Weights of a small transformer language model.
Size: width 96, 3 heads of 32, MLP 384 GELU, 1.4M parameters.
Architecture: LayerNorm before each block, rotary positions, untied embeddings, normalized queries and keys, attention and MLP in parallel.
Training: a variant of Muon for these matrices, 89M tokens, 5450 steps.
Each number is 128 + 32 x the weight over its row's rms, rounded and kept within 0 to 255. Layers, rows and columns count from 0. Numbers have three digits each. The size before them is the row's rms in percent of the matrix's.

# layer 3 MLP up, 384x96, rms 0.089, rows 163-235, columns 0-95
118:144154184099129134137111091075121111120160137147145167164098124137133124073130152175131143174089085103085105100092073113149115104098105173166135124106123105109174095107119135138144133139080076122183195097174170182082154132129126149220101114144119124176167118176168150160093122084176085096
099:131169089091168120148142126133107168053113062089122100117161103123117099128142155187122144191110119081118115125161108105114171167095191104161175090058070094175140131133160144110113173115104137151120113099078128131112135118190171097134111171194163110150150125081134157180115149129160132079
108:059092126172109105221176122116184154123109126109143154095058118125132180092116122074129119083157171137109124112105137173087101104165182157128077105166130140129143077101111158128139108049158144132150179113146170136072139071135142135120134129128147105143166112124090094128132168101157190093
112:090109101152147138151185163128177085103088149094076133119135092200094126114151145140138091093114110149129184098174147118170121172066141145062126095145088146149153145191115123133118166121098137113163128114126162090109186142106137107097180169133063192142150118172086100120069076114142096121
101:133138124077151091155118121139103087179148135127158194129067115116104097127093109178167146140175163116160177212127171163155065136094145119174084055132122115133122090110102124095132094141133170114157111100146133109115124133118116064100140167076115208138100119178186129105145090104112095102
089:098114096137173160162160098145166103155130120172135136152158193113073125120151118201129111089102154119085104168175154121159130155187142154164138067119140123184142157164147140137131109158134118123129070163107115114087178125127054058085055087131114133069132143131143132151068079110158131118
090:173145156143127092141102128105092160110125100129116139198067099143171108090132090131130171122180151109195135173084086143094157104125132077149127162120133171109130165172105138161160079178131167097182147124111087118133111156134048110085113127099208108112133104119130133146074145115110187066
096:130148173162092111090157074112117083115137115124121184183061112180107140111138154109135140141136038055096109125108129095128095154145167115128105133153033128145175120148143110112189097141122153160170168104103154091128149113112143118101161117213185120115154138159102107074155134141129140092
110:144160178103136163137091113082125136035126133227114123140121097110124150110115154077125154091160126145083108114134118112105140085210143106107184121149124122125108128076098180133143132133162107144152163057109179165123172095145154174115180083119128103179148128110075134117150088089139116081
108:152149140158134100110073126156110084132165137149197133140096107129112189148176073175203152116186092092149143097093149121149150139090082136129108150088149127148171113180127154140137121100109120064068081104153078133076118131116028120093123142134158102101139084133120076134161126146150155112
086:205097152132100158175163171111135140140137090120101101134169182182186127099101122150122128066143145152137074115127067131099158127069115145104115105101110102124192117188073162136163106150144131123117154205168111175097117134101089149186088103129126100124102142095074104164140086161097135128
103:163147117129129099076122142101094150166125141129078132095111080146121116107135116126183156123125117148137093144159119098120104100089070179125146119154151133127169067204104134104123078153155190151105134121210153120076207128104095183123085179076120170165083081129132118154096109120124117185
096:107096130119070186177150146135182071129155139146121104077176203140099196118118126150095137101119135170138056166136072129132120135173132129158105127158056097135112138106129172161118056149094166143135122174163113135101127119114133108124125107164115124134146062151079104090166183129139102071
091:093151112084141198150150094123149136141106161151137143091129085156164170090083081111130101101159199125155184122102078125154147154098092149158196114153109157138113085104113154197092101068093134136092095131103169092100093098154124163115099129136162136120151109145181122145145045063121145131
101:072142107133191114142105087103160140155068071084123146120132130078143112110148188121121143113159100128158134184125147143103173123075185139113118106182120166210157161200151120122117095143102167086121114147141129086137152133171090114095101132162167068138124111053083140169122124158150142088
106:094153103031111135166119110140181164122122135125093130146125135122102158126142121132169157104141190086101133142073179175137152089147177127117135124126125173122107125155116112141160117093093115144148100150096066095072174152123061176053140052110175153152171182175150121133134109170135142107
097:135144101133135153073079134101127107130123100143151160087115165209143094170115160136080102111145134162158111096119140149137150153134060156129165134096131171126236131112158161104094140088151107130092083133097109192120076108112090109141105047092139146143107142171106091160181121091118145183
113:076104078136125153202120118077131179151134133169171104169078151216145157125142106152151147103154154209163111147095129149135108107118122108175123070077119113081100138101094148155123097112081080158152110113109137172083113101139178122171101147114096109147133105177078103156120088084102153117
104:114150091139180116171106157195164151142063140133133101061118124096060155147090129163121193168157148065133152159077136109077168122185080098105134149046080096119139098144076142165129137150146097128161128155141168124158125106112180141147068126117141117141110125158122128110168123118156153083
097:132105119083068124088211175164131097145098104115122141086115078116088113082147125183152121141129110127092169120255143166086125126152118146163123168160091120136114081187103134129131177160112124151131158110103117105169138143128109172077141151109142106179100142150146069097170157128103124106
106:152159100098131134102165096098131146141204116169147120184143176109127067121092103184146110113080148112051126035096105092166172124129131182172101149138146113110137080126163159185163110156134086181142099153125126151115088130116062170133118160105106119125094116139120153177169097134102104109
100:109166108172165071144144078192150057130137180139057103156091055126165022111116116083129160087114161106196128152115133191116147101149145133135094145169125111170171094142115134161122108101131110148155110117136132116118122110095091165109109108085110111135168169107119152151111148104156169121
093:054166089125090101139135160106133122150172139134162108098130128155117126104120067140150103096135202087099133164133113142083154111199174129142158152074058158100145126081117100181112161084105129135212157100117143154089080170123073154102127168198149123133138135141107134115108133138164109081
088:157091151109118155102115153121096093135144127106169142116113093142145106152080055088167109124142177108132164155147067144130176129092170105128139081182071167110127130155163128167187100136134150157154113169132132140083093190130099121149063126179126139128216087130116088119134190084105110075
105:154141059115084100159072119113110152079112151179107173109175135110074149094131149149130142094112173120168122160057092130105157114156108174124096143076154110130195122142087165152178105091148103194123170121163142152116147171126093119113124141217092159180133141126153160123142100087105103103
094:158167170161086109111119110147116168083152120162086178179113125135114113146151178123191120188088144195183137105165137159094136033106163163120133121089112111147173092125098167119094171091139105098130084168162107147131132151121087126096146188135104117156111119085109135075138096180119134081
081:111161104103142171095156089071159095108145108165157166146164139131157138085117128148118078120092156089079200174069161134121120165136083176089165138107101102090103118095111155113113167107141086085124148163114197086144127185088147152165116104178075134149158122106172093114080146075148108141
101:159179125129166080104102089102074184120152141149169125089088133142127130151151153157149107182151111094118084113053145119139117126133126113151114175161133157166124094125098115149115109180124132112100169103047108094197168103113170149065097151141174091201150107127098114190112128131081163096
103:109114103134188129156127099150164155113095137140175132099086160108136135128175057123093195095169190108131129168078125187120126184146105135126146150132083109115144146190083131129126087090150113126103135178121093073180078167075176095128136093155104105141141104104173097133138083072125143076
095:105145151083092158147144048116139128092067108137133128092086136192140170083132138171103100148066128148146128105171097080125171180128155125128159151098124160117173124144130092174125168076053149131142177090131128132191113081136157126139134098165149150106177124158097174126158113169104129057
092:150162154162134072139122142129071146072091101102159103172088162166086142159089126107194167165149092182120118078085136097160078147182112071154142124148164091096154116180173134103105141157190091180143112178139075121118128118101120093132081137169126134121096131113073102123167130155164136129
099:054110118122072168111079124142196114140083143126127177122100110152116093099117171142156128097142150129154135104125157100130124176164100136109202090110197150172134131099112152135165177142122090149110147096142206086055078124129091145107107139191114136160143165131146087168184105094135137164
085:103146088096148124140148110133105140088125101175113126142148154099113096080090154165109158160157115154089179084177185116108154137143101118059181181203148086084109075111119126141088129109145124166032171106119136155116144136147116154141112110086178161170148151110134175052108099106134144141
108:148146144091142164126112106138147114083139096188075158097096123129147085097120130161124130106161115117117093173135169098191070109155100148083172163116128079121181046139144132142156116110093140106125089205161162151173146170057192109100121119135095123168121165135104140117104156061116164102
101:121153126119150110114097065094164200095096118126137120059147085102142127119158168175156129113098106087113174133151160150114146116153127136073145097102120153110157082114143081098145050081092132164138184159102151195167141134126164125158144100163140118059157155109119107104165131190062162098
102:083156140115119105133121098051137121135170178209123131153113104111152075042138096144138177108146143113110144132163154070158090139133155137159194172176074144044144126076097110157178101143145137169136125093161121154150130125096064132117137155126178098152132165132131149110122159083150113115
103:105095070155151121133191101109126109141143105162119146080093102153138110097144065140147167107112122160128096132064161131102122085112168152096167228144126111087142084164103109139161137145147119148127109171130128168157116119107105212126164176143075109131134101156118104054069176079151135156
104:090137103167163124111193098131102084104137112096091128128112112117171119187098121122162139130069125110174174075116125140165095062106159082105120135099154078159154108188146099144151181125147094147161149174099210169109129102133125109169154182143111126137133161037111112156105146121108155084
107:118146133075121176127111094146177092081110142141133146141085079128111065113083159112089072144088124043150140173131174098083148165114159141113177132098159115147097091125157120132083087077128138151169156126116164162160072162153104135088146182158103162143162134144089096127174203134150126108
094:125128115143146140156179090123107133163050078195159160180080182123096125152133144135144068111148131154082140087140126122168161139108083128113144081203142164144093144114158128155185135077137084183085164148110180111120083118133139161159101095105086121122139109162092125150170078094146135080
102:113131074143197156123122116136146181154093154140159072112126114188135184164091086138140143087156193113135138092145128119123114255117158088176125088128090131152175111119142145138145113116098116165135078126121157070090094112103127100112122125155159120169107118089122121184091095127105171100
086:130102137125131066099126071091151189089143107114153171154123110116131168125101076119125130070126148050135205110096168113147076158137141131092110137112138088116115171118137132124139091107107140160152117133152163128149192137085150119100178183208152054155155089191147163149097113104128114156
099:062102154098116142178152091120145122153194140148170139151117133160103095087187180147124195083109145098163092113170134112072129138161139095087123131149109106105078158119145120123153113063091120153118111146100126114125089108155154128058166063176136138140227164125148123117088129141115095088
100:169115124117137133226103150140122082098092079057191123126095208192113115101134120117150130182168136114152128124120071144158124102120136128145095125116115115140159155173087153160180141147085155107113115194164119096105127190135048121093083135145094147148091096167112128123171118119118115136
091:136150116185118156115162110159121105109105150117096136131141133071102114118177184086190144151099095144112108134091121162156168103155092120136078173130101154175147045187107130141107098153094149113117164099144131155076187161121163180101177173104136142120129124113067073110146075185166087133
094:112120134104141091140137157153148090144151091083136150159102199145146157161139177169179131152120067147146146109102152117109102172139066076072112133100142119130148079179129121119133071090073113154104113102109189163131181127093173117141132088088133191152084149188144069097128077142143130165
095:112128117159186123151068135165121116074115158118111152127142127099196108132138138158098106114145180108181129122106093170109142149134106152071200114200174162149116088134073080169170099148096134119123143037087145104177140084119110168194122109106170138121171125159161126161130105103117128101
101:187106185139094151094091125105113099116089140112163101085109091078155149129089136141122160090113191085099156090161126106115130112150170039144142085105130125118075198107113167133130119167144100182110146132081163124182136146137173170082120184165132126155140138118173093112192168108119110102
098:081127153113143135148139111180165140150183129154147111108153116194102114131173139157172102098122140098126065142071124185085136110126077103170134108156116169199135101139118130138077112094052146094160124126071121069084172155151165129110188141152102091128193111125082108092141154087132112105
104:104163173192138117007105082131118119135180124089165157161109159148145132119136082125094169123083116141139168139122107106151094177117147089164090100159173069144145080069128163153187121137154152138076083100093170116101140078116133138103135106137125153155094147099114129163090141106110156168
094:171152136086178103173102149109061093115127090121137120126070173134115137170116083147198139155142061167074180123117142138111161108128166107089111084114121177177145134100136168215098150154163131105163143160121171132149152099133049172080077086143150136140132129126129131139094101108114113101
095:183088146179103128135167148134075130145148145119071114130111190181135105100123112153124125125168165090157175134151125130128055154130091113183114111133067148187156143146043119160136172123174119107155174141128073087136154155103095168072164144133138110113142097178090144126169078094102099109
097:113116174109148170119147075157151177077111100148121171151124154088086161087198118133094108129099139065171111179095212149117110161179068097155166165113117184135169089139130141057099147110095150143145102101129150047122109134114128126134117101161125147144169135102100152125161126135078095144
111:137151126162184092130067182080121102106166174142094156069077151125111135192084142115126182101090093082095096163121115132103147167225112112154118121131113118149157112142109214140165152123111126161113082116121201097130146127128165085084100120115176121133125141168125124116144106173096144104
104:083131178132068208129120089125190134082112129140139090127100078135161087096094117136147093108145153138144153160163128140111112147050190113147138106096092182128141077142179074163102075075121128132129171160110083176139119172190135140108153099133151134125135167166097122099176097139124091149
101:075102186137113143107103093086168111142146155177101169119084129102104095117171097134161077071129134126168081170168137157109117095141181142132212174146144170132174094162140105111125113121095101100096152157115128134151136065113113140087102122049142118101165106139122139152105186109125049090
095:078181144136099068192125102162139118103098122095128176103119167117147126154117150205195101194099082097128104090178155151123125123159123101173111128108098093189122120138081114120053098173100074147141175130155138169116167104108154127123101133152064091133126111158097163112145158161097127151
103:111126133102133149024159115114118149164096069106120107098120169075137105150128140118125162082131099157136176095137146117169062080141094125061163162145125099137146146146108133099195167140137071157138139156111180107151158101139142147161209159149130164161108180095105115068145156165146140162
099:167115124149129105082161098133131106118075089145088080113142162154167154216136068103120122168112189151100108129130089129095145140176047121105124134075154094093180061124169147184113084151145132109140150111136134134154212163062136144140096138149143090149134133165138104111104153126120097093
095:134173143149128121110133153103169156127120118082121193133100116188062191106130121118154159126178153115145166065103106094159110123160105136089089062129145173118136168135150139132134110131111115086154133162121143115163153181135112136151145127155105000115124129083102071150123121164095204127
107:106151099176140075140102098120083101131149139076135152117120106193125054057081105109123150136111076069181155143113129148137131061130111165102176139168132107112119134125094145106104110134130149083133177204146149169129187126120115134117122165129126122181160123056130128134118182194141111182
111:111163099141068068147126133104135149128172142106108066135059114128125146158114139157140133153155172137084164119164164095098097140149185109126105093125128166106095095112149057187136098071089116146164112135137186078074161079117132139119188132165127175164093115108069148136126115193121171115
112:113151117084120178115118124161178127082131210130140180142120148146139164139091132133151136092105119077123183146097107151143104108177070119133185126193127165113090120144112156116112160062092128171165130091093108157099146123130140153085102062164116093102099129153114137102157052177083177173
087:092123173138142116090154173141128114077130067170148134111146112078126128096151145101125177147127126176164117088136180067152157090120127082130050120128144118125159116087090112193086155140130109142145133165084218116152155144109054133131131199088125163150146107078110083126134148145185139119
103:119148119111099155081074135200192132070088081094097126173178132105160097149138134114127149144088138158144062109160126131098163117097116135098172174161161136116103074188123083097093140098133105148126063112121141138164112090180132114148068145185139093171164145131073140133141145134177097099
100:157164180123152145165153131099080105160090124071178129151137119068090089145123057155121170123169135116108142130151136121147119160095140117117147172171113130108073114091161128160156126134122117178100131078064143098160171091108138135175053180129130108173194099140153161139069099119080077133
109:111121124139159097107125135112139102137149083176101136103093138111061179130118138160123119162167145129072153167181138096156156133155130009132120104205135107104144157141161139170160082170123099083123153110141102127133114105144080155131144139186138118146099083120068148177146193108120198114
101:179096133155148207089147106123199151101167112103080131084147116106093131104148165147135111075084148105083128117120107100149123111183100079153158079098069221111135132097153187174150135121103124130115114143127092171113118136132094172125141061122130123149119072184131130124182138151164169127
114:131135137048153121138135116136134126167151088089158131149105160081123086149154107181100135073154144179063129083122135152143111087113170095137161233082157189053120154157127164138108119101141159154110120103101126112070099131121139150147119117120165114118177132203148107089174109128133109085
098:191116129167107146120099113076094149027085108150135129145132140173112130123081161181142134093121094112135108154172109096126216130103099117120158206092059108126107163134164109113110122098121094129150155117164120120115118177159090153080164135181104131132141127073084128125195154142142104088
108:145117166170129104135129131134047138130102099117171127183099163112119089110116075224135148061146113082120144140188159174127130101099100161136123150134123115138110099107082164169145163126101106168064145129122138107104105082152100182147100120124115092148144218136176181141131092119144067133
097:049128129106181117093152130080155128137074047103114161134121109137118188152114112104086142137136210119066177122132119116157176155114095103131142090141101214159132127163182151165136095153097183100131112138153143143146125180113119145062128103113169126165112142085141107118137179119119077118
107:117111071130154145111119163074170065169129120151113185115181116137086124136122151147175128158146128171097110148183131198116136106077120155202109123160069087117168116163103118118102109125033155099135079134122109159119117194093123088114171129129147079176144086153107123164116163140126103132
# layer 3 MLP down (transposed), 384x96, rms 0.0886, rows 163-234, columns 0-95
116:161106118106082078105159081128138192150156097079118153148085127104126142117100188168143140155148107091153154043098126110170124135124156193129187107088086162080122148160047139120121186138129134154154145144137143147067152123131156128152098106122087104098139107172130100172150135074187086139
088:137134117072097151115113124080096068173116151123123079114185089106131118197060158140125080138163118131147121120144135146105105134159125135123135185148147123122155082112229095110100140133120097031069139131171148120122141121122131142142133174105150095111146115183129146045154097169119144175
116:132144158139169089165165107165146134142133061173198122102112137109152178124078086081176118057104117168168137100149130137120050126097185109138130107102192140145130078107071120127103160120094090117155142136077176146128110160150115204153104097107145130153116116147085156167081115092140123132
111:182116158090145158094119099114133111124150119119169116107168140218151151151143147139134124105116167122095188139130106126154165128176132140066090188189137136160111130143146081144072070074109081175118121114201116125107162128174058132096134122082128144135158069093125148122127089113167146073
098:102167155102166122118062120143110074183111141154141118137151127116131123120160132155101135181102133148083107169184109061120084091161103121080155136179122224197113146168144119085108173034132088168140127154107172128094143154093149149084094120156136115108140148144103116118152127132081103103
097:130111168174176156078213175092141113126157146120123083136117140124106151104155114173049131147137174132162133101132097179106147121101118172106129146162190143126143111133129158043048074107112125135155128117137102085109184119086176129112117115147129105139098122138105137086135103093079203103
091:074087120118155117109094135147160143138126109119146142150108151127204139144136185091192076171095142131107151186096161053127141144104168137159110071151096133149076137150181120111120138115109115100103122149090136071162126131086117132108118152104082132107193136068179175134148145130043125182
094:119172179152128144131121119128093094078104143155115156110066120165141142123128171135117175087128156160121122097150094165165136132116112129187059132089133111119101116153156162078137093117076112183103123086142087132168153169103086122135132134088142122134231128164070125088196153196151125079
118:121112139138131087166108088154114147043121135121105151141049138117159132097140090079139188123115132148100112092141132173150104106167159084165166149097127144121135109080087150178156158093119134166095169159119088131118146076170102169128101136092179125208151087105071148136158139103197154084
104:093115166113088101155174112138081134128142149156120169050114183128181083145182132128175146111196140181108115097103092156115100163081113110103136142124096154173083140113131166072118099143120135124131150078117144177142112151172119109117105112171125125139112113224032165120084132122121124141
083:131191120178104125154109128141155122103141072138189169081120114160100139170172154110110195181119132088108166120118192080158085087134122154146178141116097130152090108134173085162097173145128125093080098059079114131148130150107122108088132133075068052115119113153156151157090137115139121130
098:175153115191115109130147093130133113116101144121144136142147107143135133115170104167092144076103109117153137131114149138172152129135155147094110113061137132077165159083091164124103171115128136174124155152087082105128169178070160105118159101099097077166059162116092108164233138153111097048
091:144132119157145115200144114077223112100141129106106138174127100113083150140106055076101111157134142128132088172162105072125128140179174130143143137160173137136071120097133160113114197076106115122109078111105128137139112153123132148186166203071126089100115119157138128128088117118143164064
092:123098140102193062130149158199146145103142130139116085075134125102183153176158144107117125140105084155123165079117112140139158116064116109172094146131095090151143136169105084089142062105136117062148175132129076172156143133149088104143131132188131164195083185112109120096114174145097113118
110:139108151083169138156109029100136149137148146122161154146156128130091134125138131098124138081154151140194157113092146119150127120120122147125100097156113070074137157128114086120126152180166082049075103085158108085104072130178146143128147128156114118138182101167101205206148108127153153086
103:086137137100122102173092096153151167063117165125103128129124091133094152092188070138099095154160169138092140160074118089122114127126202147111161145103170132157100110145098109125166114112142134115148071112067106183133139175196153165157174057149115116047117142115128133157136100185142134153
104:120135108103120144144149098137127128123067127075120198137158108111112131138140081112084112126075093091116099106162175123158138084110079147130139084129167122108070150125091105169095124147140145121216125215149134132130104154196175183085150148172151127155111181130141055139086125137159163088
119:163148079179106117137129109163131126146191118171138153145155160210122157109155118121122150112097090086136146152128111135131067090120171134185146154117130153065111120096124120060121106143142085190129129160168144067026116134161145138113078114137171143164160086120131059124103091129102162125
099:091119138106107170108130125155145112097122107146130112145139116122102156106142192112155159142128135065099125147119154053137114100146042106141103101088156161146130105107091157190087187129168148013130095129119136112125181148084156127151123180093156131167114129184140086142137162091198128106
103:118161099136172106141175165146146106125120203177092071107086121063186152173153132118103072153134136102102120118177142061162157110112117112156111174091092156171116118154212120107108106170087116133131209119124153152121075105125126109088139151112121102160118147086099101074149108134106089143
102:142085108094143155155056154118111101101129098092115130175190094139128100153115104186143101127111143140127129095158156163145171198146082106177121147135146084157160123122136080179139136103182112130091102147100155124119107135059146168157176169134086080175134075042135124090086099142163144108
089:119117136124136101157121192149123161155155117155097112117180149120115170126075158114137077122134065180068119116111138074107145143217131107101162118146109170117140152058170083163117138061117123154199133151123136098113135100111145145187158152107137128075117086127129133090123095140033131158
089:140178083177155080129128138169105122134135086109121139134166171215106167141111121098141120096150115132103158143140126094099148120118169126119124093187073131140127138117089029151045121147173128132211120105114144102135185100118092111153106170179099138162132155130076110146119090148140173092
087:123135148124137135084086143097105141126123154130149144045185140113073101135146114071121158120155166180125125162166105134162128115218208134081148169171133142157159105101155172107119110086132204082090126177097095127105125124129133082090100090154127178117145140084140145121093119137091189114
104:161117125130132090142167131100086085139134087128185110097129143172079180122127147054129051128143135107210146177106130152136152224091106129150123134102073166098127108162130089109091138128143091141100136079162123084127147092167121203144163138089135114151097156137102159123140137083126173101
087:165146103117104126152155080096132098151097132107088046108134114153108163064159091132181159123104110070140158137151136126088157077146153135078132178124222135085136138133185130154170132129165185063168090138139094141142118153127117090110149134089092118075145157154081164160162141170128150104
083:159102107151148145131141172103106154196133147118093104123140117163147159184137154126104145145126047131133119146159146172057077156140110150137043155171143101137092140167142104129127110168160125093127124115163033127120147108119135091122098128023110063094126140148180146170141102110140140106
096:114143183151074149079115129099165158125091175154119114109083108117120238160126101101105131174112135169116102124102091101138079089134147140195119125146148115181105149153120183130076144106044124162092171099151104199160133136116141159103118113162092157107076159139132153138115108142103081108
112:092139089154111140084098069148111114128107196124136114148081126134119136093213077080104210128098172122108148172097136190100179173155130190162136143138118127085098149153129159088150137168127139151136121146122089135142090151168112088038089139123112104125163120163115098084124144163156105119
097:151151098137115160117139157141147194108148081138138134145101141146187174113053139114142101124159063083160122084068162115102118093103114139083158076158159140110096129140167144100131126118113160170153142076095103141134138122164127096103124238126147134128094128148092119110213142121194107079
096:096087128176109110135136131185136168127121159097027188136178131108181139118136135156137152207135101153109147078111129139161114093093079128089101139117065141131132143130166144150099082104117179076108133137122108165168122028146108118111119148147170182117137110133161121134147120089072109157
093:159114052128117129132121124155086131111140118134132095144102135133173118094105106109160138151167106157073138065129145102134111151106105107119108100105114173174118121100054102126091141141091176207134119173141123142195159151180133137159095155157137215158060164123165119097071190124102108087
082:118145123129194134107132201128166108195097201051150126119099067102140165136163085118099043115077152177153079126075120104128123139130114124122087125104092105166113165106106117122132093140125153182124094129147117200101150118117128059156183136143159113121109123107157158136163131160117156150
120:081128128091149146113166126121122091081152149183145096130143163114145167103074165119131136118120154165101112157133137171064081145147084150095092162158101108148153171169143150141106084091130154181120107140118123138175140058056070117084093157093117117115123160172119202112138148113048178152
095:193147122046130087127136106168156152112115096185119139131120104137149106152141128140121102129113136210132123097157128131104138093114070080081122095130134128179172114117070111106139133083180054178150175157105125147101098089111134125178094133163117193147195163095125157110170135160091103095
105:093149097107086096173169136154141147132178133171091095145217095132162085153109126080161124179121111091096127118092162073143162114058158183154150126133149133102129128124100050167122097155171108141152131207197139115101144078130123115096142100133141103133128138146154123060166089143145124115
095:099039127137149115125112131104091065083132103147198162059122157110104159116079094083102193089139145151089109136134165176136156092126150145129161164198123154109175143141158158136204143160163145134139144117105112134159136139091101104126124109088156081094121081100150085126174123114077126089
106:185125108154154091140125138100151136114100065149112157143127066143087158184103105133151112108031141140124112119109073132150143119170212106139121134143150098048159084141105151104103172145196125146135120119134172193137075141118137130126115111116100114080149132135144193164158073084137165134
112:122190190099143116130132083145165206156095127132052165125147091115112101202106176123154087086102116097100118193125155058178087124111157128109141084140177071135086152135094128187122082112097146146134121136165107149155082139114146142177132131124155094142147150115140101094161173118139134099
094:186163142151155088108190200131181100153162152167103088088137104141123118156181089151110127146098092062148150147124136150179145097123125101163102160065050104101129132145157116142098113127143180148090150070143154096158116116085125138181138141136127170158086087122115075090133107078158156102
093:143116086170169084073096103123071128128143119082104144153098161125154181051181143150088142127116149068151091102152159144125113129128130116084139106153156132180153127146109170111099155119121142194129152115106128098076127162145156123131114143064145119086136174134134062112215182150203135116
090:125118110164037153125147092123113139122138134060176179117222122110125122107086121065114087086096091129132118160140114159116088146131085184128166168134162150156136185127153112129136144111129100105136109099156052156135175089081153149117159084136172074135110152136172130149170126087155117174
092:113146106154142101115150132117224170187119142143138085101135121097116090093117106131170117129132142173126157114130160146120131102146165079077102168066068161179089132138154122072111148175137079171158141098121143157142118083163184104120086096132092127132128125135078160168110101061166097199
098:092146113115140096158147127125118184182148064180084147179101129107117173125127125101146135114123042164120154170148115180143134110157133138112125080117103173119097094184164191132113095137172061149067091143155096184131077121089147163160186144121108092110151104104129164105110123083084128147
091:145110146095105117104069105126131156136149091169184160089105089147103166102199135163089148098116115158179130133082172104101068128171158186118106134110072145073080149128157112074098206132146077152127148134150100129140140161168089132138132115133169069069116129134171170125146162100158109100
096:092149100137196151168116159143154131164157130133122071080153084108156153165080094112139117092146129164095140071172152144162134130093105219132109167111139153164095173135149090177115149098140073089125092125141117129163060127126077132102140153135140123118123127117106180101165150083038093090
092:155083112172133100110124119183122200076166141124113212112053104127130115135131124120137108134154131121200165123106063135141208149142113145149122135140099131200146111167115141158143108138143150087129093098071128062146165102098092142133170111129094131149124098184135104118108110126104064189
100:136087117128120077094136131157135118117117144139122154153129157091163112154167072092088129207130133108099066129122060103223134132163118183075129139148125155151147131093135191106123124166113120180064135158119138149136093151127127138115123130106101115080132119092089195175151137130042173092
087:100169152099096140164107131101079094136123125129118053091110069153129145172144101175187185089137140130136100159118162174174175096127185098162139120113128128054134112098152095178170155137153134143109142151151157098170147099165058079087132067112108176132117128144128146087152110180135125085
096:084163122125121118085079109154120166150127123174122106162188131157169109110070115130100105195153129065136113161092102111130081123070125127157098087154166175108113102154096133131148110183116077063095126111156129137119109126107194120111175149148104209173153155144130155123097095195136076150
090:096169098208110112149054102124074126184156123129105114138121085114134137084112150135103101114166138108098126095158102201156145101169082120153132150137135117079095070154217140108153159099096160106158091164182106104112111153138155120147144176108168153080129144102153102143123175103066153163
097:144121095109127139134155069145126114067155118109098161103119136141121075081086117159123163122085170152158133136122142164136137096116126135110151119121125127149091107081106061140133219211127100112053135121180109128099187209112118128121131172108142075138181131151114173182164107159139176103
099:107080178086120182105154107108139136100084170086161136095173105088124164127129134127131104172129094170137120180103196174134114123115140102101141142122146054199177137168101097160112097135035160166137119114163112128129101076058120162161063146134119152142117165118122083121145121154122119165
109:159141148178105146139108130069158155132160180122112171134133132131098087154128126130140133148171116110070051127159120112073094098106143109100117120151156135146118108093071135134199144159121059167111125064128216169093117183099118138091152124149181067096141157102108152137122159170137147069
098:152162168119108187140092077115196184119105133127140136144071169148153116205157129128150114116138153145150125117065162135137148115111114121054125091106128154109117120134079080173069146114108157102132098153073127137086099084176072155061089117169168136126127116180122186122107177115149105143
104:131072144076183122115168182124081149111118088089121140144135110115155136141058099127097081081135140100146109142187119131109127150141096121185191153152152125148206106084085185110167108170153083112195137146105082105136115091083147193128133088133146099113167102120122137096096149178159136138
094:063134103151115157150089198155087156110143188144121114127123191133144106103137172144115122125097174095133119127155111123159106152151129124093095027109136094128147100149091135143076090149095131136059175124121114178107088122158125159194066161106164165116148127140124181082105154090117112185
111:181109092155074156159108102127165181165171186082072199140137126116160095105071107110223128133150072151156166176092121134151150162140105088120099165125118121148102136109142061135078132130116177128091103142152107167146123127099128137143077145103145139099058147086127172155112121117121143107
090:170104094173141111114126124168157107144106150111160109153121165176115148175151156163169084143099134159124140126166075137080129125126052199158128101135116116037100080159100092110073076096106102169119129094153117132199160086160116154091134138138124071180077146160144118106150153145092137123
098:139147109129107116091165114093077151114103114165124149177147107188154180128129138124147155138131098149115101120161135113092059135119125152119115137109098110113073160075159111172180131091121123038078121095142170135107066209123120176131146102168131047161145166150104139176133066167133138149
108:160148092127097136103167086150207153170142136082134156175205071141120109121097101115130083191094105094140140098153106106140112081124147126147145122094129113145177119122105119071149104212091153145071107113143115138146135107083160134157144146128151150168134100076138067160141180121204089126
108:123171106098134101161074147083104114093153168120137064132103143106051111169111100121133115121145133110106159122146133116102134114140172099130135046135171165113161143105167057175088136113139093119170091175124170128185123139078084124211170097209142147142101117147101141151126150163155110104
106:100140162129127158180126101100099155089128121104103194069153143115069212090208128126170114117173111076131129169116115092120120107125182133123186105105101154121161120130075093128119124079149164111140114173069181118108124130164158177109107128136070106082124142161179126095098102172101134135
098:102142170084121075072155085119171187115136128181132095029173136120118092146115163135135135153115101119106045169120129114104145132102137159103139165129150133112118174138081189129158119150135117105046144131126120160106117130152124101135162091135113140087142106157122175080198105149151114207
111:116123148091070135090112134141171107058175113037148138106204120082128119124127104133131151088079139072147116131155161168114140138128124116112169140123144078168070113138074136122117169139199134163105134153168112158106137130083161051144125098152182128176121115154066162142139170153127111111
087:126107066102166133076161104128114079146178181148019117120131113150035122168127119156077135151101152155116108093108115109146141164133085116128058090092124148124171141111123108095137106166161133113134176147184148172124138103136177158140140128172175132154064099118183112101135117158142135130
098:130178205188121083138157143159151165168152117151119132104114128127156136142121131161175141110198130146124160141117095077138125135134177095126141106093065096124092107123053127224170159110158162087105113109074096096143138075149069148133093106147071101133150133084130105167106145108097112154
104:182122100115131150134109135115156113208146159107085132078156115133129132092125140104091063172047126131137074061158128079131153124178087127112198097135088127158072094154113195127194147078107125163125147155137189150143119134125105125123143124062127127149132139179176088147147124105130132152
125:139106093098133143118177126127143106118065068194178100174115164092125058147117149127096137152142163154074138105136110167162107064086131087124172179119156144088101181158098205125132137172142081137171128089073160184113098152097136120122132095154133110152185109147100130094127126136094160106
093:151080134170160121097168197067098148103129118138124080154154143129147094122143126131146130126032138116219077133118151091132148157164123103087128089145121093078119098170124108085156069106137130188165147127096150152149111089153131153108087138116127182178093122158126117114214093132125103124
109:149077128199150080111128064115055104133097097157169113098124172116134149115158140166171150134168135135122134088136095118140096119157136139095100137120154172122158102184077130182134142117068040116124177158142126125143132117167151138141159063147144137102095181154187113098120115090121107051
098:123141138137148119149133124120129127140085094185163181138079139098185185091110093153147149118097074144083137081101074134137105097117154134190154131091151175132149145140030166141138108065111146105168140135089150103194136091106099172117151163118118145133111157150044169068123129105127150112